config = dict(
    num_hidden_layers=12,
    intermediate_size=512,
    vocab_size=1884,
    tie_word_embeddings=True,
    parallel_block=False,
    init='uniform',
    init_std_up=0.0591,
    batch_tokens=32768,
    max_seq_len=512,
)
Each number is 128 + 24 x the weight over its row's rms, rounded and kept within 0 to 255. Layers, rows and columns count from 0. The size above them is the row's rms in percent of the matrix's.

# layer 4 MLP down (transposed), 512x128, rms 0.0592, rows 490-511, columns 64-127
size [ 98 111 111 120 112 110  92  96  85 105 111 101  96 107  89  87  89 125  82 111  91  97]
[[144 107 103 130 119 131  87 112  78 118  88 144 140 108 129 102 144 140 166 139 147 130 106  78  96 105 131 115 107 101 146 133 144 142 148 140 126 115 136  94 146 126 122  96 123 137 107 140 117 144  68 116 164 140 111 155 159 126 141 150  76  79 111 136]
 [147 112 112 133  99 134  97 147  92 174 160 116 123  65 118 105 142 114 119 115 161 115 114 137 116 125 152  74 189 141 102 117 103  90  94 114 159  99 110  90 118  96 130 167  98 149 109 132 134  99 139 158 133 136 122 149  53 121 102  98 110  98 137 127]
 [133 137 146 182 113 113 123 103 125 125 137 109  87 104 139 156 150 136 166 161 161 149 111 126 140 162 122 126 132 155 130 134 144  96 181 157  87 127 102 142 120 143 124 115 107 162 166 189 153 112 151 158 109 133 115 157  76 117 139 161  83  93 157 136]
 [152 133 127 142 100 123  82 107 141 134 176  96 134 142 126 127 157 126 120  94 118 108 115 120 101 133 166 107 133 134 152 102 174  98 138  73 138 107  93 106 159 167 156 107  92 115 125 134  80  99 138 147 145 134 113 168 158 133 110  87 124 157 155 145]
 [129 107 129 144 136 126 113 115 171 161 145 144 130  93 154 140 100 124 110 135 110 114 147 118 192 144 129 133 136 175 133 157 122 119 153 148 109 140 156 122 102 129  94  70  95  94 102 112 122  92 170 117  97 130 133 118  94  96 119  96 175 129 100 152]
 [127 132 160 129 100 152 117 142 156 119  99 153 129 101 145 116 174 120 183 141 126  95 125 135 119 133 123 100 155 126 129 128 134  99 140 145 160 162 151  92 181 111 102 181 139 130  85 153 156 143 136 102 131 148 145 147 145  60 118 139 133 163 137 151]
 [139 137 142 100  95 109 130 127 100 112 124 105 102 100 109 131 133 121 136 159  93 137 120 164 145 120 199 100 145 108 124 138  78 131 141 107 191 174 144 158 128 129 110 147 134  86 129 138 142 124 151 138 118 144  77 105 125 103 145 150 159 146 122 124]
 [126 117 120 152 124 133 167 115 101 139  93 155 158 128 143 169 144 140 133  95 128 139 151 100 155 115 128 135 121 121 115 135 111 120 157 137 153 124 104 135 128 110 127 149 126  88 146 148 129 139 156 134 124 148  79 139  71 124 138 132 173 104 175 199]
 [108 106  86 123 105 167 109 148 161 162 125 132  98 129 101 140 120 114 113 135  89 126 123 101  97 150 129 107 131 149 149 144 150 118 143 112 102 128 118 164 148 170 129 141 125  63 192 124  94  97 135 155 114 130 111 126 125 146 146 116 114 152 121 162]
 [101 105 113 124 133 126 173 136 117 117 100 115 138 108 149 151 120 129 127 140 118 126 127 131 175 119  73 129  83 136 161 141 107 117 127 150 122 139  97 120 106 144 155 108 105 144  92 165 145 110 104 125 141 116  71 124 148 155 136 156 114 126  89 137]
 [121  85 134 103 124 137 166  96 103 114 117 112 126 128 112 186 124 106 107  99 169 105 163 146 185  91 115  78 114 148 146 129 126 127 122 113 127  90 135  98 101 172 150 105 133 183 128 131 154 115 144 144 137 118 141 128  79 149 162 160 178 117 108 149]
 [ 99 104 144  84  98 152 164 172 154 117 158 105  97 143 159 145 125 149 114 155 119 113 136 116 139 127 102 132 129 108 144 117 129 157 154  94 149 134 124 106 116 117 151 136 119 139 112 144  96 138 115 135 157 148  90 126 166 152 114 146 149  94 151 153]
 [131 110  58 118 155 128 123 145 149 183 172  88 129 116 166 168 168 178 111 142 140 104 103 117 141 118 113 118 137 139 131 133 129 157 132 136 123 137 172 119 126 113 140 133 145 110 136 127 112 165 158 132 125 131 118 104  93 145 125 148 144  80 125 115]
 [126 113 125 148  97  90 113 151 183  90 123 143 143 118 169 151  96 126 127 150 126 131  85 143 137 118 116 109 119 114 158 162 117 126  98 129  74 101 149 188 119 167 142 142 157 159 140  68 157 158 123 107 137 116 155  77 141 151 123 139 165  89 141  99]
 [139 116 104 146 152  87 118 120 127  81 134  86 153 136 139 115 144 119 140 110 104 132 155 128 160 111 132 106 110 116 113 100  96 135 118 153 150 122 138 135 129 109 103 140 135 139 180 123 119 185 164 102  96 180 152 148 140 142 124 130 145 119 150  74]
 [126 143 104 129 140 101 113 191 146 140 152 136 110 119 117 122 145 201 101 144 132 104 120 119 159 177 118 140 107 108 144  95  72 135 134 138 154 123 133 125 166 142 117  82 111 152 118 152 153 143 163 140 107  87 152 100  96 112 130 137  97 109 144 110]
 [131 118 101 167 126 118 133 144 128 123 129 142 130 122 136 144 171 130 153 134 128 176 105  77 117 128 124 130  94 142  86 136  90 171 116 139 142 178 119 189 121  84 106  79 121 108 128 150 105  86 162 135 118 136 146 111 146 111 111 122 201 121 151 125]
 [119 110 128 135 149 138  89 121 105 133 143 173  87 140 128 139 106  86 153 102 145 146 133 149 100 110 114 136 158 136 107  83 179 115 149 145 156 132 107 174 128 126 118 110 113 126  87 142 142  96 136  90 101 137 168 136 143  91 121 136 115 100 117 145]
 [154 132 116 128 119 156 140 107 104 131 143 126 143  91 121 125  98 111  92 134 117 114 166 119 143 164 172 110 145 114 111 116 158 117 145 131 127 131 125  76 123 110  86  78  97 126  83 125 129  94 178 129 141 113 114 125 135 118 136  99 112 147 124  81]
 [101 166 121 112 118 107 147  65 130 128 111  92 136 186 123 128 131 129 115 149 169 153 188 118 100 126  96 136 166 130 119 176 133 164 136 141 112 150 139 115  93 164 116  99 108 117 136 111 132 120 175 128 128 104 111  96 122 127 118  87 114 161 139 170]
 [144 136 109 163 121 131 164 138 132 155 162 151 131 136 109 130 133 133 148 162 117 109 115 113 182  94 114 134 140  68 120 143 147 141 115 174 176 143 131 163  84  82 140 149 161 137 112 110 109 108 138 100 190 112  85 161 130 124 119 146 161 141 123  88]
 [167 148 107 109 147 123 126 160  86 182 155 123 153 147 140 118 154 136 141  85 130 113 182 149 159 144 122 149 147  90 145 117 136 149 137 110 131 131 170 109 115  99 125 150 107 163 176 161 154 123 159 162  98 150 185 107 117 155 148 114  95 136 139 111]]
# layer 4 MLP up, 512x128, rms 0.0589, rows 491-511, columns 64-127
size [110 102 114 106 114  87  91  91 109 101 101  95 113  94  93  86 106  75 112  86  82]
[[ 85 131 165  78 136 168 142 119 132 136  98 176 122 127 134 103 170 105 139 114 143 131 121 146 131 170 119 134 105 151 106 145 134  77 138  98 136 114 105 127 165 129  66  93 121 158 140 126 122 187  86 104 141 119 126 156 119 109 105 139 131 114 121 117]
 [104 119 130 105 158 130  94 166 132 148  94 129 107 141 109 142 108 133 145 108 144  83 102 141  92 112 149 135 117 123 149 169 144 139 167 143 110 133 114 112  78 166 185 101  99  84 113 132 133 122 179 105 161 128 143  79 110 160 116  98 125 187 151 164]
 [125 137 123 116 101 119 107 151 152 110 105 164 129 133 105 145 132 129 154 113  83 156  77 107 124 110 135 118 131 115  81 124 134 146 137 142  66  93 144 142 159 109 110 116 113 135 131 114 143 108 115 101 129 140  96 124 170 140 185 154 125  83  94  91]
 [131 107 111 119 124 108  94 132 122 123 120 142 122 157 165 101 139 131 180 179 131 102 135 175 121 154 125 168 146 133 120 157 118 129 134 116 127 105 105 146 106 136 136 117 158 102 137 123 110 143 145 163 109  97 108  80 123 171 125  89 137 172 121 109]
 [129 129 154  91 123  96 131 105 143  89 158 120 124 136 132 130  66 140 171 108 123 164 142 110  79 138 137 137 148 133 139 120 130 147 109 153 161 167 173 138  98 183 123 155 119 147 169 105 132 123 116 130 154 124 154 117 121 172 120 126  84 131 100 152]
 [131  93 112 124 137 148 120  98 121 126 151 123 151 120 155  95 177 142 124  78 171 136 131 114 152 116  98 169 152  82 138 138 144 132 122 100 151 121 154 140  83 127 138 145 123 132 129 121 150 131 132 114 181 140 132 140 156 147  88 138 141 148 132 123]
 [ 85 161 113 153  77 141 110 131 120 125 149 136 170 130 129 150 121 113 146 114 110 104 129 106 187 168 146  68 122 121 107 111  89 149 120 156 181 109 148 143 161 114 122 104 173  96 152  84 125 122 119 110 147 120 115  91 163 116 175 114 146 143 159 106]
 [131 124 147 121 161 112 118 106 110 109 103 126 182 157 161 140 146 160  95 145  86 138  78 113 116 111 123 110 125  98 105 110 108 163 200 126 132 107 110 147 106 139 118 163  78  99 127 133 145 177 136 121 118  92 126 134 115 136  86 111 106 109 158 125]
 [133 136 128 115 119 120 147 143 172 146 125 159  92 137  97 110 126 120 123 115 131 124  78 138 129 154 155 121 136  79 156 102 138 105 160 110 120 174 144 146  78  79  88 126  84 161 145 125 133 111 167 116 137 125 131 109 101 126  81 119 153 160 140 125]
 [130 105 170 148 117 153 139 124 123 158  94 151 124 120 158 144  93 149 163 117  95 124 115 121 119 145  83 114 151 166 115 148 166 159 117 136 170 145 146 152 131 112 115 134 121  95 157 118 117 108 131 129 119 178 122 120  92 145 162 140 125 118 170 158]
 [119 142 175 102 138 104  89  96 100 164 120 134 131 178 143 152 116 100 147 135 128 150  86 157 119  91 131  93 134 133 132 131 167  91 143 132 148  98 108 137 129 162 170 116 134 124 101 116 112 108 130  95 131 151 153 155 141 129 124 150 123 182 105  85]
 [114  96 116 111 106 119 145 131 112 119 160 173 137 118 100 158 131  94 107 171 128 132 121  86 153 133  98 140 124 110 166 131 129 154 126 106 161 100  93 124 133  96 167 139  94 148  94 125 157  42 126 144 117 119 127 138 170 151  91 110 154 111 123 154]
 [123  79 143 121 145 135 123  99 173 164  97 113 135 148 139 136 126 136 144 186 114 103 126 132  98 105 122 139 110  80 120 116 132 150 129 126 111 144  91 134  82  86  85 131 134  72 116 115 136 117 138 150 131 162 126 119  87 125 111  78 174 111 123 110]
 [164  97 144 116 117 190 109 163 145 144  96 165 122 127 127 122 114 116 106 177 165 103 145 158  91 143 151 148 141 121 161 129 151 127 109 114 130 142 142 100 104  96 143 149 145 149 128 107 150 141 120 171 149 127 107 105 104 137 141 130 103  89 146 152]
 [143 131 197 128  96 138 141  94 122 155 165 107 145  96 142 134 123 171 138 100 133 115 150 120 110 142 123 130 149 155  90 127 195 116  77 156 132 148 142 166 127 141 123 132 139 156 124 113 149 113 136  93 144 154 138 122 128 138 102 133 136 146 147 118]
 [162 117  75  88 121 140 143 106  97 130 100 134 120 134 128 112 139 121 131 145  85  97 119 145 131 126 114  63 115 148 101 130 145 137 138 122 119  94 120 119  92  90 106 125  84  89 119 143 117 162 105 148 142 131 114 124 152  99  94 145  97 112 134 142]
 [130 144 141 147 139 172 130 120 130 127 130 101 112 156 147 151 131 128 134 117 145 130  80 153 122 144 152 105 150 113 151 145 135 142  86 130 121  98 107  99 122 124 163 149  90 142 114 127 107 120 164 120 155 146 133 159 109 151 126  88 118 121 152 189]
 [140  98 145 134 127 111 115 157 120 166 152 110 111 150  99 167 126 175 111 108 143 124 109 135 115 154  90 123 126 105 111 173 140 143 131 122 109 131 126 165 108 158 125 151 142 142 162 121 141 116  89 153 152 107 163 116 139  86  80  97 127  93 128 131]
 [115 133 154 125 133 106 107 136 126 133 113 120 133 144  92  85 182 115 164 117 138 135 122 142 143 121 134 134 107 103 130 149 157  84 102 115 117 141 129 164  71 106 120 147  83 138 157 136 131 115 163 141  96 160 140 110 162 120 167 143 130 141 139 116]
 [128 141 138 113 117 133 119 128 131 132 159 101 174 142 116 101 124 135 132 140 140  98 172 157 137 142 120 137  96 107 122 108 120 132 105 110 135 117 159 130 107 151 156 156 110 178 156 115 125 167 163 156 112 153 132  91  96 153 123 133 143  94 107 146]
 [140 148 141 146 137 139 120 156 128 131 125 119 129 146  96 157 146  97 135 136 121 158  84 161 126 129 133 172 106 145 143 115 139 121 119  97 172  87 125 130 127 102 162  97 136 130 123 127 134 121 123 129 165 111 125 119 158 162 107  95 120 136 109 125]]